Weights of a small transformer language model: 4 heads of 64, no biases in attention or MLP.
Each number is 500 + 50 x the weight over its row's rms, rounded and kept within 0 to 999. Layers, rows and columns count from 0. Numbers have three digits each. The size before them is the row's rms in percent of the matrix's.

# up: layer 7 MLP up, 768x256, rms 0.14, rows 146-212, columns 192-255
# down: layer 7 MLP down (transposed), 768x256, rms 0.0749, rows 146-212, columns 192-255
# gate: layer 7 MLP gate, 768x256, rms 0.13, rows 147-212, columns 192-255
up146 099:469467463540379450505479466524514492436501532432438495406484602490452446532488520577420559394497515545459564469551524581564508496495512416503458515466497523497583491496536469517389538464488460
down146 101:500528426540568415580590539510545581525491471566507409517524536417497571505488517480476474429592498505514467506495468540590478415601449472611423434573515537507470448598500534474531478525563486
gate147 102:447537503480453545435489522477528522530412481504558523482523470558451497588451530503570443508521456476504500516521434514551553532506509504530498524506445479466454613476532514507499479467496483
up147 100:503507477454487482409527483526569493630443463465551565515524563574545516442539600444480459480531444505551529500521499454523521502444544464462526495497365524550438506505492493463466402408396494
down147 104:497527465599530483549472497509506420483553514641375483450486494520566565445477491461440451523518498399464493521487460524369539433585562473504405541482535407440496417480504566517529498566579554
gate148 105:373500488505384445563557530621521487584507451500581409527447547494500519570495469530457440451485338484496475475518405531520561594447515554469556494551512392495431418490460400527550492494445421
up148 104:449608510572493516513488616618484483532499444436531495450490573460464454523546459477532473488444486488464597480541476532478531570505418447488472459481529415531544449489539463557564381543571502
down148 105:471505545433486510493532466453469546473603442548489459452523532461531537429529491572506466461546447508558584526513402503454441469518502558456428565440438562506500475518495484473481517575457639
gate149 097:496484524508447542467483568524582489384496553518519496499496396537466528507503516491519444542447628504528450498538566479526521596481577499520512484472553577551520413390442470507468508449563534
up149 097:506458563533418482481523495583429447455569505534449544425446504488484490490583483493443493457400553575475389566501579500466550571392501425529469468469555486463508507560456543559542634545523520
down149 101:502476454522635560446587463427577457537537519555568490613411624464516513508518543496526485411555465477533595483500519539450518431554491624489463496548523515531504431582587513574481426473493504
gate150 098:411436527480440502468485518510519510528464490495414464541423487483516537538609493444568471497540522548569411446547496452561525404372403434438499546519496410575499471436520522494572432541556494
up150 102:482513508518581454626463425422517456390517462426530593527576365371567466505589509551605463560497453503487546424435463536577478487475485550483541547452451541391491502452446453571452549461579482
down150 103:462530420468517510347529492476547469591439504495478449472426455518462456508492553533501509489457477549520502535515554519497513511533520534485487547555513565510530554432451558539538492458493492
gate151 092:474413509560608428477451528414501481477523508441509540426537530550473496482542394486556492534552474475425449529530537401483458445546426522572507530470555441485501405518454563407469425464488568
up151 098:507463423544479423489425554518497589528509568518435491489436479414442561536477516510565481438392512552551640567489577534487546479463448489590455475525487550502538545414505580503533548429526495
down151 093:490425523465600496450551534477565475532524446507535443442556501432505446452598464506501471493581446480466469391505417507396510484458539494457447558484490477524543492478446454511451472471526495
gate152 101:449457509476564496472472468472435495500567469568589478508515531453537507484457525475551522484500417536538566529493444470505520550512508534519455484541491499415484489562474569490598534457518444
up152 106:489520605535426543476562538427469489486498414554535506455529468444555423450429417504471592555432505543394465538441533512526496462551602448514528497476552508475492570514566488503593543534437505
down152 106:493565413553553509419585495515552556577500384474469495486497543496424542529497466498510517497454517438509564468504445548519491543576474602471321446516557490526564463531513457456538559521480500
gate153 093:531449482461533470470364522521550525473524458524572464542496453492458522549493569453408497450399506502521528386472503555522535524427528474487566519503561440473539570579550576451471435492470557
up153 094:416491557399481549557491513441480556606476381485498539485501509418530607505486545486452531401434430535458556577466479622483443558550485472490469482575520487532569470524605500501435517551521531
down153 098:539439651667591481566485413550541497521506532491462437439481513504484412501495544480364519476479523547605538480489514462541525497518516499523489494487434495482479447458502463545457501469466495
gate154 085:425453533557431507468476510485553529469448555519488531529484476504499455467489470500479512500480651539581490496539545496429566495490472515533516507482517485448417517499635601486589487414484463
up154 085:528544610514547457521479496567506557500502460442494513504520505469564548512484484532511534537524397462524438479495489498566452489578504507514534517549451533422545556509517475417467530573465478
down154 102:488447469464471526472533522470526457422501549478558524527480484545460519460501414467484407444507579566521512468514513482444530519466474520457483451463548477488500442514470549523505498367543487
gate155 093:546607521600542504480607554554501519429509505504564500421489527536500457557421543505463475463451488465559491401485483511475545425495596497503376556526448499499506525507528422477461474529442450
up155 097:599429463515479558523570421490436509517451541518458562559611440549574591583503467407539479478446472435554547539443601486457511550487530451483486443540545483579486553531513520433583487539594593
down155 100:415433521421458458451480542515550536497457488483589438508504514448413498462555507475485492513520550534477489509548385426494460476479550503531634513449522507504510483470499481479565495426356446
gate156 099:429508487492472463555547483498568487456498424508512425487513559498514533561527479414590537483527496454439545591468467487425453486513466536488470490500626486567460388537428557512523425490479475
up156 095:455401465476536444510498530481554486487555386487510482517607484528579460547530563421578553528544506490471520558487583498547563427482491551496609520437480442466487507532521493451544562533379524
down156 098:519537501535483480431501373478633431474532491625445470467478476486492537538530533478515554496472537472499582533448561450516400437546528545584576454405606399517456486583475557598496462459515477
gate157 096:481523517494472518528601596509492481495520452562473478521556441454445498492439522581604431442457561445472447515422490461433548488558472579532434457421535491467486549532461484522458475449490518
up157 095:446529458491566491467426459515415515440553437601544518480417491550524581539417472481447469479476503486561507558467461599438520525488481523485472542449523437661513585471447499524501520504502482
down157 097:513454500515443532512541532507476444486500538446460538514545558449450397548494470584485603544557529532486510461527488415504525447513478548507520385474532414537464513555519472584390495537434447
gate158 104:556464589541482417437525490534486577506504421475388563528574558490481495446495405456508471532514457539486484531529638536540450457547552463526487438470482499480487616459598479450585433479548499
up158 103:515601456487455490514465475450410449455543451498438439621469528422468560524529533501508373513524496552477513446428471512501513495519513495456533351404518466454446589550403478497448509482523391
down158 104:417417490535563560469467474498480546443463442487524502424603550538538440516451507413538564401512576487523487548476487575540498569452564408482582517517452498489554581408514504508586514513445474
gate159 100:500450455498521533455492546535448556556539416401553572526442451491550534488523482491415449447594480581449430569547641442520467591584501620430525540452455546577579602525565451488483505478557525
up159 097:446563543464467486640525415464528521500494527518482466492546541488538543484478466590519448508521519504554529449482422514512528452448486495530501472518561471384483387522487470575528432493380531
down159 095:503522503372534529440533463499405525528458358498463473599469498520510505486590532574533505508547500453481508528512566476409451534480425474465512526470521537590498446522596445441508497552535505
gate160 100:442544452456531534475485482483410487452471621445556492517500408476450584541475398417594517542458589476478459509505548560456528560424512429545490478538415555505453462487535562532418465506472500
up160 099:545555504484554471487455429578497587493512571460526501545566471442466576620511478516467447513571578483602539596485540516477528549483481436528567537423516544519538539430491474456451555553497445
down160 097:515532430499568666524516506521487492524472413497478524454558552504470433484496529538503509499444477493496528472511402525467495435528483517493536443562510449479504506631534585517550481555440463
gate161 096:500501543566555541489568471500507512520506420508485511573500509508438493485543436546481426459434472487427596530472534497547601498381497516483477437454543499371476553482521403440460545457460528
up161 096:435419561460490461580583473495542535556524518493456487465460515455423476523538534484478580413461485498472474579529443496487448474461349414569539457435446490500413539444455508542479455542479465
down161 094:450556533510542467443537520510464528430595489528532479544450477526572499543455509554574443546502531578449559484521457423556527494455526444564504597481409482484510520550562566588459439475510497
gate162 098:477498456551488489479474458476497494572563441463557416538479480459573529547440450584430514502544535480499535560565483451384509493454499511535458529516564526597460463566455403450608510531563482
up162 097:491541512512502508515419379510550511429459499465513528452508478523458422528509556561505513503505582611543574526497548434512479501521451499436575475460514415448444470463497566455533409409414452
down162 097:536535519432494542497467647493455487574508449452508466493501520515523588495521441521548442523520466498498416429519503494429475537499497504524468564555447531544460510510500388549519530564573528
gate163 102:526527606501489433510481526515510469477573520525567511493466480549595504563457494544516583448660564499550474428457518521518516566452527585539441417472507458451539545378545464367492464449503425
up163 108:514516462551475511481532448528514524552605524488437510511491482437494535491506539568588536456582459471396494530451486453497517497534548539596467561474484571462516556534511445536471598564547427
down163 108:592483503502448540494498457500485405457493512493559423451436528439487470472536590507513404527472484528528540505450545456513401480458572451473449480559522442495492509553591513559489508549566604
gate164 102:527440587474541560473383656434494472489564523501418550509535526525604473426476468376507501463519505508407475429451548516442495503441556473513600428418504591512481478551439546515527450435479488
up164 100:529436549518494415457464536465415476463503488522547416476450490490553481472463474512513533503510553553465473472451526587496381551528511584578535597518465484464534505535447519500555524509499605
down164 099:577490547414519531537563471479428488502493531400512474628444480505409554459528483576508479532457536457482476531506500577536486434559547529455595477518401526612555500453522496509399469432530427
gate165 096:508602474468565556497441506560548492492492407515457497468434519571449508603426551503487488472502458498431450547465421370530517481531450497539642497517424431590450452510472581426510538423455464
up165 106:513490495432490532537498533492514438527426511467479463546473513442529494551519504521445497460511506515555374477499517477489406547431539547485555541473454507562458555563495532466549495499473515
down165 108:563533428570547455481493525490427587579513568465490447454469479451521435424533496572566515503580547496516506481437529599428584468471462568551506533460514467476537555444547400469561526516488451
gate166 092:388504484541483478511568515470480488481503520526561498594485460478427519444503583511458418512418507585523573566562522525530467582464540623458467407604474508496573430544479380547596574484539538
up166 095:407532575442534500465408539519534435447491520550486554522474490427460485555571452558527405518616460511462569653531500497549539588550555511408416542485593471465525421553516513603551615399561496
down166 099:503585514488516437513517529533528546484462493467530462474523531501619511516429531463549536593456407548525493502493410478420565513515536449586491476463444496478490595514433475480416437569478509
gate167 100:431489524528548562549483512544475505528451516540547577476540530422474495526476435521435472484514495464503554459531486470445525561578517480473536636473466361416536534504475474535474529466461446
up167 096:526496537465521518414532466514579360483541493508468525487480431462442520486575556521494457570473459517468521485541488466543509559413505449476488442470538440529422602537494549517529447506515547
down167 096:504418573516526529612520473545542674484585571499541457459560624466469482487465528515504490468606531567513455549520425551513566435520485553612546514394570539468491346452411536536455500545457524
gate168 096:358511466512566526412517474509534428414437522535526495486633579515453584451543531551465490504477414548414508527457481503486464503513601428409470457490524516474480461520427483450465544420541487
up168 097:459479535494488474521471518504494589502549546526476513507398469484459468464542602374527523475426509503498589454458416452509489509433448507573442483508415549534534420497589580529510506529460443
down168 099:490530442504601490489529446555476385520422559493453497392574404526483582497445569515484535484445519462515520483493538546422462376555540424433516427532501526435470521510545475557458472423494540
gate169 099:530596527487422523512508453463413465454570482518498481441589499495445488606615532588440459532433559557413501429575510548543516465479515491518528496535419529507569437539513485442399541507534509
up169 095:529415511522512484541464419667509476551504454465578597475466534505475524555474525548542465520522557535525471481441470474521494483501444529519517552477482536503522609566519472495466450471481560
down169 099:453449513482473491528518514462429546478409503506537529489549502518448503420476523425537540509467411563449451573554494479371494550437598544473538475524620508493432546466415512400607519553560549
gate170 098:525441491577476505439524450556505488536492523435462432472526495552525468523509564533477456512500572435557507552529518461538403502404489627531522492405527493556501442498533521524640556446587466
up170 098:522475499568428476613505521436441535554495460420549571514575436524476566528519410556559571467526606585526448555514543503493467380525498456547451464475543494542389521482507519445482487560502456
down170 095:535507500500498518487505486584536489544470578548545466517416546520525418538542506478555393521547428416435446416491497429494551553458472496467544527435494543541577529589468523501493510515399507
gate171 101:518506544609424443515536549457588509522442408553461460491476443517539440484505473567427577441484488472494428505481513458492486449432474593464492445498504382416447452549494466567471524528518491
up171 096:478493548497559526548524517558483508519481451513495471462457547542546542570555451497414590511512462620466496489439549455503514550508575538400447486576452512502532575513539468488522557503450473
down171 099:588515592501309472455574525516522479524468566605493491519486472581497455496466536488536484502510483539495457445500437444424577392496588496530554514516440482491455464512476511532476517544503522
gate172 102:518509552579518531495449525464586593492426414558478629489402456446493444399483441479464501558504546492558443523416444427482490520476447477471512440489509474510448490604460503475518586468571502
up172 094:544539479549479527472530423443566548425490519461448498400479381601510505524570442503428528496503510495520436483457534500522556570550515496494488526436450489549403614544532466420516522489461545
down172 096:485515491570577461489451555471423409553554441572520424542517532432519393434426483459588450499551481539529570552564482506472455459479477527563512496528503421447588420447497619513554456497498512
gate173 102:574508453493574517535424511573468447479414494469477521523501506526544533540477555493547472477564523557542481569537552460529458534464458517459532548437428406586468483637450356497553566503520449
up173 100:396521462508517528613475418547433518473416495593541452496500502540521501546501410463631429462557508498564499531565530514506600487487497496566530561454489484455521461432498529450486458415461441
down173 104:427505463489469536552459528486557467481462468545498399552509515464398580504470545619519411475485522554398457505506552510534547469449491521495592486546448521564447558370512505464485560492561621
gate174 096:551545451511514494548507602499463487555578457443550416459582534519496498530497402592525449479433442453505531524486460515427491524502509512475520543520518586476524587512467611490559480557442476
up174 096:485526554595611601395498553464445505540494541449529493501447491549527471540529416489533450611509524479560467516581387480511567531456517495512420519558369505557478529512419491484510517446514443
down174 096:442443533447501509455517567563439532457510473525441498451545517564512449440526497461427388435544446453532611453451528554497512582413440463462573501584505447516506494435414427477555514560473370
gate175 098:488436495506559554547477553464480472473499534542524508496509513489480564557468407518440479526544502492471494488426512492579449461483514469450563457522408510529486509591518484470476496469475495
up175 098:540516459546455455664461500472478516521597507559465450432544450464528539460571526473477587453502512509502517524518388502487547523518431520542450449497423561487515523550519540478568501512423461
down175 102:528553498445477559387549565611431436507521485505533423508502515557493556533484542493512483486452600455412568452547512479534516475573582486505473462471523408503499449486573546513551545504432506
gate176 104:462502561502521460570461491458559486489504463488495484546498494494480545438536494554470457553442522404491517620487489466481378482477494576445568469424472444400550416501479455496470431498561504
up176 106:547543490393551478578519615527538464447583453542466488499551546406519381464543551496476501494545490530515410518500455527507573477528486506532583466450578414545524482640474496462492501527449492
down176 112:480438491427452514512572443471533423489541460557559433501515526462447525482528581425533458487462443497447523518483534536588533533520552465503600463594487461474537475551421507434493517564517484
gate177 104:500470473423504454530518499441476469537544445444522509517477483457564476453438542417527483567571425517499538575515453518587503440519587558430538418508577513468521517501554385486502573507459590
up177 107:337562470502466408525466450654583572577525413450521614491407530545508501520433430441545447536477438564492478416565520491439451519505501579542475467479434527490445462457512434452468567593417512
down177 108:480561490446469511411487500544478574465528500539520452546465560518469524511456474470553471554440511507577510506501516461387447525453456485477537444460573515482454475452446454576537426552559426
gate178 098:444483481395567472587473553512401422517488491538620548588546465519451531505577539507400436555551542534518470525482516556555541517616477620509430611522490548483465479472465506497500553476459513
up178 102:463490438390453519555529528443541588493530502634450425456503436520461516547520543460535554512451515437456434453540466418486483483451517491493510436452494426458492467600519472587386476534615499
down178 102:533540517611500525479479453548451430482540570564483562506561648518563483477514523474495471515550471484538465474568493542594429453517497374481538490519543577571527457535536536443520443446493501
gate179 087:412538479555481507479430427539602489497495567558496464566567507441500472475501551497499519543516459419532570520592433519476443508465479524472493541416425514520516494432552533526464472446499502
up179 086:583473445414410515436534425402517410538587531510474578566477504591529447511426547448463525530496577517472572513435444486495532479565538530473543526512522524568618523476508558491473499405517501
down179 084:517511592578427426574461484620565518443538454452506428430473463475512491494589511505460451463540505462625436460511502501478528448456466510460459468540511576568478453523519482474554528536530585
gate180 095:500479460431524494466458525579467554515497486492513573467441566480488490567548519553545406497540555464539529517473543439439531501459545467467457485541559493438481487483555592581439397522531481
up180 091:483519487492529505475484479444493431501512453497597514446576370554479573520526411603495491544430459563483512462554560506597539453507553547498511546459456419493499537517461498525516511581511454
down180 093:570414588523494470430519511468548562517490451465552507570417580400490438492495588408489477480526487493498476508473443546492526485495479536543533499466537502530545387532508472452497499413468519
gate181 104:526453474580517470546508480425493536508526516463565529497463443391560530547608545478526581414497546530490437564507476446418560502500516550582462513545587420487457465628445454459635502508480411
up181 113:538541592544468590458434600587605504478503478405449411517444521647538528420513483474502462538478560591481481518507514595517472525587467499509473462533487534598447504552578448544537554434471549
down181 110:462449474503425434489511492545428505349482471562475461497440533419521503461567507513461503386593556510502394471561479526408561524552461566465570549565529447521557463522530495471519559587613536
gate182 108:512461501514486475563465608470434548418487550497424518515450446498483474528540510492498421518471479510542498470518589465456533513472492529503551468459433524568454438516524446554431497515464571
up182 114:522462423471552475441477477433469470536440586477550413488568571441528446474500516525526533465506516621498540520478462520519502502518481499521511464519513505430492573571622547434532461491527505
down182 107:510423392483548478499479434562426495531504472513444527532548444412544511550536451539527593443523486523543463450524459538482492486503503375487499496552487528442598590490505593407564578480605509
gate183 097:542399540484499449513552473468526539548512410463555410531526501517413514459514448509498432464510495569549619509554523512425505457494483563449462514429440480518453595469598450617468480521460558
up183 099:459567454572441513567450559513501545401449468511469471567568481519593517494498506554556488574477566472527487501532501558561558477488424374483553435562529441513448396468383515371521520506509463
down183 101:546481484547530476465502517467495477580569542456502443432471493545500498446527527442456494447568461526479483523542495509467426489459603552486473493449410523575553546494551427626523481525553489
gate184 112:526490441515476492513579538593537476549528520470528465508455467489515508423474516519472521596491454521430506547515551456419513509521450460440423463464559480552494547486435426492511441495551539
up184 126:535426591471533435530501499534499550566528491425561420450456519452578462484463631599468483517473458485523524558500452500499504493481509513495506429445534561460478555540441522559575516500534456
down184 122:603548496557478478546515469522407498561437554531407526531479458427606518428409502578602482556435577515504557457500543636510491539475481490461584473495513486553483497501449446429440459559544540
gate185 097:432550503490450537472560507330466480398668559523469590489483437490506492532535470464453530530466439522499493511427498466533518544413510608529515529472446498537475521539493528493480545466482403
up185 098:458589569468521644484425522554429510513375483466509532510458531490552533538536563522493491604422481468523485511436445475606482403542501577477428517466498507389513588418546506511492523508509445
down185 099:501487481513467506503540418580515526487475530537546357543574447584416503575433453480518457572499467445534444493470392503495495402448529481556457555543540433425513435467440574500479509520476517
gate186 102:537446506551536478466568486526541471417574548493480510587565543521443474539548504453577432542424471461543448548514454494517425545395607522509419494520447555556526453428526581416445505495500551
up186 100:441480507537433515482453472505562481430557555502507543420435491518448478624532578524535508460532566489530621518508486421521614484475526547524515482505572560569433461470416514485458507548458495
down186 102:468504459510575530568535530507497450510407579491470621451500415438463519508471563429691600429454554581482521545484490477507460534561542443535469483576484516485476620480531477519480516537494465
gate187 103:533527459496556551401441462507485482448581511434561528567601499400581454495517516560499511450490461411576593474567507499462407584543505472452501521599540397479496548462484637559610470492553444
up187 104:477565572487531350585531564485493492563517471520451480472373549549501509427469524575480502499497566519435533508574492478566531420443512492567555488394521514530461516462474578582541542573525554
down187 106:545542479478481544540437427469523522569505528501478505472531524507433527514482495415466435552479496485412475447516504523517516535505471542549502534506487475478554573481480531462482507358516502
gate188 103:451531521473555456452465575490464482555495459585452578518496459500471465526536507439561414458508568542457484456528582545462486535491400549544535446364456435509471557404462440441421426450522401
up188 099:448454555566484518477470551540543532508454515434438431505433510460484433546516520559527396429495612481463458573483543527453531505469559597574471494454432454538482495521596534459461446560507483
down188 101:465351588556531484414571395471551490456523585458570572463581543398435433507515602495468583503441466578495513420572557569523517467421458486528561559477484523479536524480589502443466488479433575
gate189 098:414464517447513441466580462407554567435460465553516423523468480564522595472566593544413546444457580555607519581531543518443561502544526522460486545499519528467565505488492551499433511475440489
up189 098:554471475518504470456469439473518567478473468525534564416428570477511528513535538498503486477445442502554483484513483560387445462548529569415547534476488426482484424464474406531463477508517483
down189 094:487542541508494421578450525524492497509493514388432419507466407566443527472490465471558394460502578420387541505487572405568512465366525464587483513553489509524569489521495551505516520529525510
gate190 100:497521439397522395479553440556509454429506492550541542479444462501552586525419461505523481542504476527560521416480442475532435478522573525437369518510499446393447436541472502472511476513485493
up190 100:476525449489466444515583558487541392512435521537500539595429568467463452530515502522510436414455460539495362488540459479555452528494596544434505504486473514496533454443410479484372566519588541
down190 098:457494484517440554434541442508512484485524527523475563460456421491503535515538514556546486460473527450507551389512518492492522427520461466492569516508504493520480527548464577590507494507487527
gate191 096:430500500527612484475469516532528485518663501440528515461516486524483502554488511462496542511514568473440492456617485518411488466504426562452547602542523471525588456451490434506517412537507461
up191 095:548496622491607495457472511494476533482459528511555495527437586579481593532509490493413470491487496509381470440447526440487503519490577517455592492408500479431573561508523548568386484500533358
down191 095:574559412510458370540526571492490471487514495546499421434600431486583396594501507471535485453478512519561509527525508491527569551476491487474440487593445553502412435543468512475573558489550600
gate192 103:528491536512559424485467500510509459476542469499501519481566429647525488481509432540522613545551478466591450438418475544535548498447531576556470445499444492530547528478526583519501498534523406
up192 105:521460464408555458386383426489576422525471485525541534455522584420520535508510575452454556480474496524483478587490554433552512469516491445440436464569560458546542475478533455487532532461451511
down192 105:561501520391584488560463402462483464531362600498493552458475426446467498430562490450532449518482485528496446446585493559566604569509478471567381529509593513484511486571452492525452497530507432
gate193 104:462563558578516483515478484555528380526546525493602465549506545481481593541502513444458538532468500555412436531501447493537399520436497464551551437509600442415539462486515536467430483542422568
up193 103:496517465541555463535579480532474564400495559530565517520516396467498563530537390536481466418432532453503460478467536582538457533450478504549487554433551525470526500495460421502390532589478527
down193 104:491424443419606470522461455528526543584545533573422455478431476452558515435502486501505431457511536519441520562478471526535512426602433586508494495554507554518514497504494454471494506451508546
gate194 095:489529524502610513617449440533520513485506486462504537445517436356575479435543547481467512521536494443551431441439530439480515436559477467480463602503571599506443471471449481460404499504462486
up194 095:540460516515516509588508523523463502468552482466506505413475416523546472555498464537522588536480529489528375517471613529523533521463567522560546511459469556490517508529563522501461497472466491
down194 099:568417519469509477434460435523511559477517448526486525495613474416481565464428562479528436538458495550569473466593450546550528473521526526404379473454408493457405525491410494432549491551505454
gate195 097:507451400537479499448501481552513568403420535477459481489537530482526564568502556432437484467596504500496561397541453577525430580405504528565505474484533481513476508473437485437430439535447516
up195 100:534388497429528588420509630551417477491463532479471509601551440530492506463540566486410463546558533503430375520508473519473529556486558598537444492507498482575418425519528504525452501493445512
down195 100:441531481493474547511556479490545548434554451395441469631481504552450587427422440538362499501472465478554507529624424501443581511538580580584566602582445497482549485488586473506526540501480397
gate196 104:555506480500430480494445538603429592515479499461535512452467460527533546571491570444569478395547496437456510441431465529537462502503448514461511472488419419569519541517483502424496475527596506
up196 099:486490549460525588477440436538540393478474471497418532504614605451519458490508452593493465435450480518509541470522485504467475500524538488578478544469583510463565464555525520441461465507509440
down196 103:443449526475597483482605485479469534552479506516444504501532471537502453445518392566457575451451528405545509525475475530539569579560615532504582540580516513562536428515510420508515550440472420
gate197 105:502578477510519370474384536437467452437557505518513465526382542419531575495493487389480512463590518480543519526477521466480554561623557526528535509492474495480437508486476470556574444449382517
up197 101:466535507540509520545486539465469488559421462478580526549487475543538557434527522420482461516461516485442492445449546492545493515361519505586500470424434456344365501575487512542443584492558559
down197 106:571503507442445534514520459410402494478444573489502561587457477451499543402546527538535496500529585452517440505465502513488509513536477448479470500481452486554498531511500444502573486380477464
gate198 098:527493554561479538506520538474470446480624501440457360453457571511526582585469463418518528495535442494462429546509462414523516530454520463475521455495519553523440470512490589579539608517502408
up198 095:599501487473562494506489488436513522521436614461460586483591527493519451465508445482490541642523492449429511517535524519510540423456527517492512565472572519468514530474514571450456465317469549
down198 099:472517493542440555492560452475499406424582537468593381535447522465518563485475521521463474554510398551467498520517483546601572468505524543447536619514549560517505450499510428516525521535457506
gate199 096:553477537439488526468478509510517616550593442556494510478510535535613533478535463458451441595537479571581464588492561494525493445432472600532508448461517585480492466501523625464459568434481464
up199 092:560494503530430383410375539405596499515431508545461399502448527435550552476490600570422444513549527502400586457464489445505513549459498512552560496576459465567525428585463508449539482546458585
down199 093:515464502482615521551568484538400535575531398394523579486463522417515412481477430513607549528430504480456476498430394629450533516468425438501496580456480581494492411476448531493501518566510442
gate200 099:444436548526595525467567516505493531541573487487509540594565567469516576510520481529463470524509535473550493481561542426489565530464583468508453486492520445577533426447393521556469445415417490
up200 104:463528457533525436551503439481468529497548449397583376531509541490520531433522471397428447432527507454571572474488522448444571499547426481512483498593548485475479574412453470553451475540459445
down200 101:614541537544433476481475472485556448444456512504553524480418472621503508465461518493542539498538578491433480484529515548562515563449477500523582428535513568487453495525484534540437510529548556
gate201 098:569551496476542470476478613399474476527507528476489513540448558498560452407483433435521477539595565550432490458550482513400542531439491526553534460509509500502501449459591509489521427503433494
up201 099:545502531540542486530500408548465412533474413475527489440490514500542513516562616473552491472510507449447542384489406540530451475532563423529535616561495533533491508442535459451499474512513503
down201 099:521498472473520548488609530525487603477485576434509531528549432559558444513517421454555399464509497449527546552446482524537473505490493403473466469507403479475560556464575551584501568610505503
gate202 105:541432564519415465346514532513390471537542479471561501549562471460619558451563459470507505429456464482478554505529495551534459555528546483604490504486531541430492449433408491502427529490557536
up202 103:560555439480529487479457407435577479512514433516452446407458553491532560555499568515500541481499430646428493528441558494506498455474495541486600379428506491567488564496550463431508443652557486
down202 105:464511510500461509482543527528489494538529430514480507479536538530542519448508551385411499484560488565465490472461463494472516564425555537440438532454567448482537465598525478379500596521552553
gate203 104:451495539505418578436592396499350346465592488460484507548559659483581502458540487523560504418462526422553455485455417555522550500533556438462441511501516505460470526542526501544485589528493527
up203 102:433501612476470468544448483489489561536456519463561516442529564532567398473496455536501518486504459413532514530496452491500542533440451555509528449462492505463422471469523467437453508502467560
down203 110:527536485469519427463518468460469490531421556544464409497594677564452536489513427417460531551559573410561435529428491435507489515482463494547473434509411484498606532572622380472471506494579548
gate204 101:483498487552431598537546461573386520487476459555507542489602549570477462408460496436431517662440475537494529453515473498535512560508538504473547479549519500502571573471518502528473489413475488
up204 099:472464468515520426474576488493495497552485476458498418560534559530557545479464543502514469455564534521559561543544410519526503445539507516422423433512508566544535488484482472416457489537560565
down204 100:526497583444530567430512426520385472413547585519489488569571604478585521516505367472458443497500524464446487456430468514519434436481568541493555509562487542566510591571462512490477532574386447
gate205 104:469564400471448466430529481501454493540485516553431492523488525503450507542542518599474439508398424504447521492464528447537536486533462499474468436436436543435374514395450439523544537514550452
up205 104:406532540515516489391463465464522436568449495520482495449499451490487418426465492494444471449502540477532463572463500460437482522466474429446505522520474502514465540520499436438560517450464480
down205 103:483445525525488535603488529428403565531453479521473585522500472562509485533506441403461428509442449547503446510476476521515496457512586553439425479431569552451428408494437475522409567495455580
gate206 102:526480516533609463530473456501526471531534387494508532554387477453468487472467471503537345584474407527562603507452543542520452458518525547541506447522574533502463501565508553478583483595489504
up206 099:508611597615541442527456538485487499586533503392537470472631474547462543487493500461464526536478485528443493493431479390484471470568520459447556566508575519488542528555541424515500482465470519
down206 100:535522520500460508560491584551468458511549479487491509516495457489464469490544514470454563501546628545523538398494519498542419483459531480506481438494512569495552537442586493500558532622531486
gate207 098:391568484467512512476483460458451515450502507435468522534522586577499590461483442507433527508444596502430522453421523537536514413404525443555521494527438590574516530490453484385461473446482508
up207 106:517468476548545518438577532538494460550421537583506467517507508520513539521528537513430472481603519501523489470569490446522542537381543544475493562460480451465479454443525504507473509555442495
down207 105:523448463501424464450450457492424548524494567426428627463438548480448496519489413518562573507453549539451510485551330519479562561392443533455491480555428454456505532465451473434550555501493468
gate208 098:502471638438600458519513413500472527491474489508573546487506581522396454526526486538473553564475568491382457540473526519440427664508477490446467551492547524655470452502494440517499492422472545
up208 103:454437549511508563528437531448517514561502486530475434474504508470473583527446594454540537480485502586562516460492547445526439459452437538558459505466502505474501578448600485474508457544523439
down208 102:544552552504513490567519475520582470455584603588433566481558541517479450495509452596489484548546473348451541452550503482566446465474553467497573423498464509398363517444505522540511527553549496
gate209 101:500467538467477483488431531547606481459536530446517542551494411526497536381460503491488536476604475530594474535485498552435477566599581485554462478520536557429457537458595516470523470557481510
up209 101:501488501626484524521524572511484505530416465503560463579510467564499452514463562550520508427517492560509501461450491591503469493414592567444457470592482487455558545529518557488513516458481389
down209 101:512516528518541581511434456473395501496493582438451486404558472532540428482455520419462522469380427572474456499487506478454551495496495490535603609502566401533556539557481422501494452487475427
gate210 116:382525428547539501535519516409515524479518525453505487493596547502460439523438544481601489539534478520467493555414500498595423569515483468509507372514472480460530402478523555507394505510546519
up210 133:557512480457483409407527546508420482604498530523522475463461487469450472560462546516488515450384494511422530483570564558493528609433554444547502524569516498529488464542500499572540514566498542
down210 131:591376576530458448582484471604458474549425513450560515467493536461473490415488503460489596505533532451538504536533481497486586435557535551408539462447546445504491515463478470453560494460518457
gate211 098:480569510512530483542503448493566512492562489498508547473507452500543583492471500488589515473436505565438488487569523455403608451519485488526491423562502474502500399559511475519471498517550470
up211 096:428505491493532524471533533514521478527623528461532503500540473390505489488456477463358472528526518389417455522461477529533433437472505463550434541449515489455537565476571561479493570569502528
down211 099:510481445484493484549538543513451589530515580545433430533492519468461455497558525549578529513514530469542502485411448516456639542445503426541477412482453507454503599512440493467585518510589487
gate212 100:616522568501536531541466498485491562489436484466538457471473440563486614468519562522491476480493540440510539561498484514500573505550528549452485452406486520525528616534475472445538509557518463
up212 092:428543542524473461438487450450506524461471456530527511457533523448495427460502562481509470498501579474471485599486463542518536511616484525504508475516514550572547571447565515534449472429438481
down212 097:475501479500575551482503492466499509525445522406488581435500465526481537551561494596495611527492508478479492512503440460482603614474528421419467469514547519479485531550544538491521529502522530